Each number is 500 + 50 x the weight over its row's rms, rounded and kept within 0 to 999. Layers, rows and columns count from 0. Numbers have three digits each. The size before them is the row's rms in percent of the matrix's.

# layer 10 MLP down (transposed), 1024x256, rms 0.0594, rows 860-909, columns 0-63
106:505491507589484559556542538452423486487526512497431511496517527507534358536528568549469656511499504453490473516525463493525478556476532459463473518457500429492457401458471548476531586491485407
091:506458526507513492422460482515458574479533455476469475619557507582455513489493519547519495457510524442470507544481516547502459485522512415559467607587598446471517583503403423431481457508559553
095:520445478544511543446491448546431489507555480481492571567601462506445437587458438492467464495500470567567481401556526496534624423436486549614513486409411527474459500449516477518497425488448573
111:601447548515483532564526547517563536579515559469497558576429528580527559536582452462503466465510532455526479541545584561502502492503481470557550419528477541470492495431429445479462535496430471
114:597496545599492525515503495524489435522556433422378456512529503514505466610494590464488534498510531495517553563455500487485603408456536469585462498438468538539594537504421548580529546598501472
105:470594390523451509450505503479468474507512478497458430514425465464476594391517521547502488626490499442442575387549467488509502587467593488404466469504454551492529612504483635484489575429317497
092:633532601399534534441437520466581499554507542482402484524498472520541514467444413521437535583483492514467555456533489504453452516528473546481524546584519433586525462574452527486475533489482466
102:556484498471542523494511469443467470553491558435497450439546450468421560553535549468598415404468560473482518559534461513445584502503532518588553523557520517507502502553537449471433543574494585
096:509602456456619551569504499548510416520517458533513446543415523445499492449581501484431582497466486490441517493502479548468517517490477485462538427557525571528540547555521505468543449537474431
089:505497508411505439478445504406481477451446566519396560508550490415483506515491497551489514570421515499491518544547549457439503538436503541431614496554523427481467384487445486554484409651463554
092:387498525472450453459476548476568439523485427419557513517545423524462483449518451494428488417524554404496546475536472531459516549496509485601516502433536509382472447406481490451512477537510503
103:599466595508510527557421492596491412462622525427466429499511435525496588501480508426479464452431577575498506506434488495416593468551537484488521506516506605436536484442550532476541487496517475
103:490566526579470514469449461500485518544526422574536510422502552496464528448507473483553548474436526564466494364510543408561499544577527443558548523515506402480556525428435488566565535530488520
115:507469515679465484554481572528448549461544527526481444533492481583503481548483554511448576543537456483528476416516481426505573515599562485530401470519506509567488488476519504464497462377518469
097:475488549404515461480556468528423613544541519480431497513482523455508484474489450502513507534565492589507497435531483446503483523498512531580561436501531508492458479466480444456561392456492588
094:521561515454419564501546512562462493530398508440507400499511450469435514414459582519554493498499540540482475522467596534501513493513595459488552499484588498429491484479526499534471507630430477
104:519606579552482452525607617514452483445600560506479503505465446424506514413523475614523498492489464451532550604518510488493546498526517447526554533403464423501514483385466520537535509551442487
103:554486570476512475435494438501527553583490497522502473439557503414552393501503511452532514548581482445513448457389463527485543447347444586508602539521435509415534534551442498553468519490592477
092:518416408413396492531496460504484489521494549540615450512468494464430500470532560408468540573480577477480543581503549536594439522560445402510477546405423512479521423426536527426537567492490503
100:594573461412441493549498617577532535479504506569495503492427539433476534431481489518496556484465494479483338504393523402595552458552490425532496535622527446422516535522633486498576540522480559
085:483548575386572495456484531475489548440473474558534560550503394574471523480515485556475468438541562567526506469468494453566402531418535633488502550506458431494460525562475492574595486521539556
090:473508537395489511483564505438472517530507478492487521525528440573449513575579443557575533487473487460515506441449575479544473503487559417524441633510456453567403411508558467617428516512495449
102:459376580435547498546450472500527520469494614369513486512500507583456457516476564498573455487516531518462489456510545470445609458484479398550468407375471576477584520595411552517501431499523488
104:501459525494493407478458404570563506484519542547524444473515497521451532568543568473400450484613499516426498418464493528465474449450492515488511399489414464499545462495492450585509549539464530
096:557493490351394569501447532483532439484436466435603484471504481546496505521499529545440504510436451475440492455525527516531553468537460463607446482565407495455473409543542527543566517461443479
108:562447568523525534510426474497500620525498541496475564561521516435562446510516429516472500488489444424523467496458548481452545517547506473555459496523511538421488541533481411443489472463570500
091:507489424398489521460530588444592543486521426533607499455507503483486446531438502497431548406529457513474500491425520560536485457371496514389480577524511445447519442524600525536558627496429496
082:449430330403426489561513459450508562488480464524458546563495489473495486559501498415549501518501521492485478472568555527598518537586497449527454586533481539471432489512539476509470494486584506
102:466441463512581553524548566541506542464458550524426506480481465434563435544604617506416464504493446502467496471396481538451560501554509528488469471410485520489614527537441547566495524514501356
093:547560518385531438502454523526525448463507530589588397489451371487508432559527452517570479499460540512426581436393560510475511520461548496493467465490503508564496546543472521475486514543490514
096:451545443420533521528480458497469538543530445520418540485441482464579529463534493492474546488446456453447549536490534451454461447432569503483615602550497504374598430452546560537517442529450409
094:467483574293540496476533557558466509534611546403608431514530561541485491503528526466516518511489558487496507577377508478504429537430551554570543478467429533529450496557603509514556511534480471
102:583513524544497527636517483431552449475550506454518532525490443559484500547497557491539480406493458465565506457506466432485424469499543508523463474476535493557547508448450409513415487497511506
093:447482508533532501560560432520600562480501462508450402466498486530494518508533521425474529550435514479536458577432489508616507463547497506482527517477439539563513466497491466500482468553423470
097:504556438441480527553495616459470504585517536508569508443500396432489437495487604549518525507407512548563481540384510505460542445484519543446551487605478485543494399580496482519522517597584492
106:532428504541508528483544442512546537467532515448501528474551590508511561491458480405468469522447438485468422539415509510507535425486475524459494483434513441578482542473461416500473465418567462
091:419481537462504368490523402547599405513452580561560496411516523548498497547583359473535480423555510504489571507507572522494430475457554536527464562482546470531517471459516556550539397596552548
104:486503514587465475514521508437516399423601529455386535553395499488449396533507458444541414584467515532445548527537540495501511543409531441476569502561429528428607439524476460448408556528569526
098:478484524419501487490564442499518547504478618497484417587429517535517612484505474480435481419510497603434479461455496481489510464479496458467547458532475521590595449539529519503561616399505511
096:465555589274495486474473446514529464488556493537522453450469447449560563431576513504449541516517432475514502426492553577519460504483543551495525484502479556535527527471503455535480443555540483
085:447519537254420543454443652526527539458484454459463520448508488565557458494520465436461511520508526503560516482503514466520535466500549497461530435468561493486586404418389547543451405528482538
084:487515509325489580430498512483494529418485501546486578518495495571508467558533492487484471522650503533487528479545567504484527493460380514530339565443509528493547488515474445558432503527488526
099:583518517423493497510530440475525469443511478537483460512460527578488540579404531524491521429564603507408487586468444436565542480462431545474500405516493456633507556553539452528480520482473524
076:504509577172426472446568514473462532448475515515569499542578542572482459546533435501470447514509471499490512528558486513570523535468578497532512456483554453403504554472504552511516514579476504
101:539445473523565506429529484573550500472478511575524535380467584558474532550420487522464531475466504574410551563430410461471507622482543501528573408489419490474535506487550401444619534425557461
091:480561422445455469482481547379460509434487594498479559494498519535552512459488467482473546570558474506497396503527536523517517567515542533449544505659435443546551529533531446338465495436402517
109:438546474352475435467516572579522438553524440487600551439484550550456501534509491583487500545452582469445522604410515500445430459498558531464582570564491476404418486414472397435526557462503501
087:455480521290467548478514494526541525518560548502463478556458465470458368516492535472494494440531632528533577573446537555510563450515480517527547529591333553459466557468460505508492450470495426
090:503488495505508507502444393473467454552434521555461577430530528459514565455475572474495492559647521552510495527491568543439467405554459398521535512495400510436583521438573431565466449436581442
102:499437489484434483435539528606530530524465468571427564464453516585449501466551454604550570488466407427508497405559515539411512545604512484533569486453498356526482486443477548547522468510507447
# layer 10 MLP up, 1024x256, rms 0.0563, rows 861-910, columns 0-63
094:504565459550569480482540542538525472561494452500462528512433529477432552486421603535459514553532524452530479452585546502555516534532484580485572476428396541493460387546562430519435438407498601
097:510421555523497489519539524493538504488460465501504432507422580498453569441504559506516546457490496425485453499497518479474448433546558477495503545615415479559562439483479538534489484434551490
096:482569529552527405554476550489492469534487524555483474502499458409519542428556522503495609484520526477513555561458539446516465423581469539382504541552433480416518437450453654492543475476459539
107:528535612556532518581485473456500515469460563481465523510471471519570536532450501451456523505448544518519470514536539467469533430548487484567536491541481450394551460477390487492430453519430433
101:481572460551483490573499539519540489479539546478570448452536467606612328509564557494452475557508526480479478494506529526423444518482511540511509610492519485535491458467479552514474457467530518
098:410497462518439470532482580524495604423491510526572536450444535563518509517557451551529514468512478551463566468473513440459529532524486355548505522460436523458468583424532511465488408540606555
098:565509556556563459460484442513518518453566536577563589630461580516517519429486463546402490559511499503466458527460568507550533448514521398476543423534479499561502545597522451555408464472505474
101:435419572533468622529596552400512516455445495480594521491497568468559529595477579484468408533411462520544476498404538485562495529526511475606466505513453554488585480359502445491542510470545474
094:483510520532589538509549501542524507519547491533598419394497508548482409485512462516634530453528514489526624431410446595606523503575527489554416483478488551443497507501471579444457541520477505
090:537555454533512614620429421452449542427500552527455443489477528487505525479502518465525637579553429642568459483549463489546492424565481486474501510441407501498547572567522467456454434512441492
100:422483530527527486513476483378467537545429483599430498417519443445573636512593524556511582491503461429513535520514595483534537587470458618495477484435493515420455551445532502518450458434459497
098:557407553532564418463589455522465537510465522572546523520480502516582551531524441518455490552559445469475527569435534530388550542541637540432522476556491565484467542527451538508465402532472600
093:410564473567524514414542563539567573498538549505596487451469498502454506499562557564488492413477567524491552586535671465536433491595543505469518542498486573503522541549494503582543446564563584
102:525479507526470525485411473506527439588466560544499569503517511497469508436548520471441518449533413506471531592495503509474559448523492511478497479450361428545477550549452479483531527480526575
096:484441603534522497442417453479567422521557507570546552460454484497489478545541460450547524485610486467522518584449559468461512496477449501539488519502507535540524440538481449372527466478444518
097:441438488570554559589436478479616436540502576452511444455445567524550529445539487477401533518439589502556574464470563455551426533585522550514402397462542545510509542505457564449445563555491493
103:511549436547558564586635454348460578557513573509491556522560524555438546470607531574471519550425557472547460474528504392563406489512454457513420511446521457527485512421506459489480552441472527
100:505610579518590515572463543416547523547575471509435517499563458565473501498477471491540462482555400508481488447533455450407533461544603546417561482557487384458478536527439536599518344542465487
102:420430505549418430494499503468513440503547601503606467541507491491516518558552435451519435488514599478496639494490595596464536485413510471542466543514478517517491481580560516454494474468509594
096:430497442523459440527427422500458530554496561553574428361531606517457520499414658450399523534486501543438457554499591539489488470474567429488435526517481443583533537434497501427513522364543516
100:522460393540522477565429508530563428479479542531560425509452502535483567538468486503409501504601597596443505537502553502514542554611526518495563461497505449431629484512487490467549453512592483
098:521598564515435519524461492503578476566551505483518512498447469435536486484509493508464510551477466466501489463572456496475432469572533506502465600534453434502500445457537556530496530480574473
099:529486469540538550506495525426435426471554484508558500553562456573490521531605479549466507453475523563590522510536523395490454557487459474474530551477493482421504465422532580547477468471539522
101:396524632502563464488497510515487568423613470475493433547496478425505407476526415505577466478525537422528475462446491505372477518457553500419470602507502455540563527493405541389514516526594541
107:500539502576524503509520478418534459469478478445502476480457506525506546555474555475416393557467501551485475567522509560563459495535520621494517482539442466489596465490515611534518531475484542
097:431509535499525478548640422457467493546346459524392410530508483393502479536461496493493465470553556548524534521568476535425511463640455404512485455520546552547446583612428429386488470501532579
093:448494588524538445478494468474426537592509502416546493494528518396590530499451570546513547535495466450552532461383479442496499462450523507490520396493499437558542458425474528450580523604446517
105:493519495546473598495567438554449549455516519476512520534495474483483545578477461512459419499473478522613455457521534365405551503497588498491509415511525521468449545488497512477536373410504547
101:473522538540464411515582505460427543575444464410432586547557515551450489513500549430358540499534444509508478428571529484548460481526466536456510451512399476466437513500502551467426548428564441
096:476475461518560416549501473480579560401478535522498491478590482570487478490540517507443513499604470470444513364569479432475512517567462529542410429431472574551463571470475506426507530598613526
097:506549455530482573439416462537515434581462471646491495484506424438393516512556590548485492539501503510461579421586534533517476531539549423530510547549568486452539432579500467513436425510555568
099:440449520561505566460447430489459502465471648554557536509491541526556480453554517493450494555477455500506578485469516504492523443498480507459444501419485509570483514492560527453472531558518575
095:474523581556456480497454526456383507486497510439595514582469442515477489457568459539573525479544429574411550483497519425425498513480487508508462564542525425504580505431401528529505570567474463
102:462465542506495479474488475491457498447499522430546549574527522521409629544558450469543496539528490463465572449566580398504522430570531492549441421423506486393405578411491534388534505536474571
101:571532534532522517432512564535425518444553523563479494457555507521510485558465467563492560472505499464498536414455499470483470439518455614588532553589539484498462450484526517566473492570473637
093:518450549551492551456492535498406546470466455489425543529473628444497489424453543517479532567505508481519431460478441436498558489534406542498476464598419533451491490464506514400477526417449458
102:464559507567564595593478545522528480469447493487447440491536414546550479450514495505430506483540587591516460523504520452508497433553614547526454447464508539517484523541557502541435474580490443
100:562501503520542553461500500405488488433462479500474492404520517417491587488427579497504579611547525449529482446575551482493411592572482480514374548495387494429519516514480587559491484462543468
101:488509441535507536480543502489522535466445586544481468485522518461521468490490471498511483489562493605511531535541493456499381468429512453487493603547453459580544463494348477496430436517622510
095:581470462545619457584537488502550543432602484424565481548534519494454522509529423595493611471476477509435543513543574489591474519546481514525492489473413528466507487565631541346544540513444453
092:495517516518540505474505445479479591558484461476502478381523469459513522441599418531503554514504536558477548459483609472450505509522594503470548552432497456505494549402463642542569542496503450
097:470523465535438542527431507472398497496502483430534427528485373440513439420468511536482500492507499546516510457494548506443406502498520540522521556483479507486489484556419604487522480407447454
098:455547456509519470522450475460618526547481530532531529376435411459484466394469455499540569443461498540459561388459508541521455506649504502511534518544480517580452567475481534489553425444550419
100:344450534523508541535509498402541497419611458545512535530539401470475444463557574471550482563508450520556437411535503493500508455557526481500419532598520473435479462507444521496443402526588461
097:468466486518513502506493474503541513409536431561506553434555516472490499525457479484467536536412519475442540467431500493434418522480509472467452562516453503524431553428453436584507523497550463
111:418528460537540478511470487505496500473595533547533533442520548468447522535415400433487532492496441518450552363441610501477507407583600493574487532535458386565514549422481482487512515523583484
095:407566560548488481497534464496463470403526468463510498503502484546539665470470447571598502556515471471421531423487523450453413486432565450525488517499529475449442463539519550463552541544578513
099:527556547538483501490555543545491570510548480499553493547464420572480455532464463522470539539457507540488449441475460483493437541509595495429552494553545477570498477587447518486500535517516526
104:444474572565580508464443442447516528473482441523500572432521533460592480488458557498419445501500476624447571469553537533606441447452490485368538492509488589499528623521542445577517505538526438
099:483576413508518511511485533522477533474533532523430448567482507483459570512463492365537636540468452469431572461513560485427479553496496605494427490553431480526549549549452619422527453493561459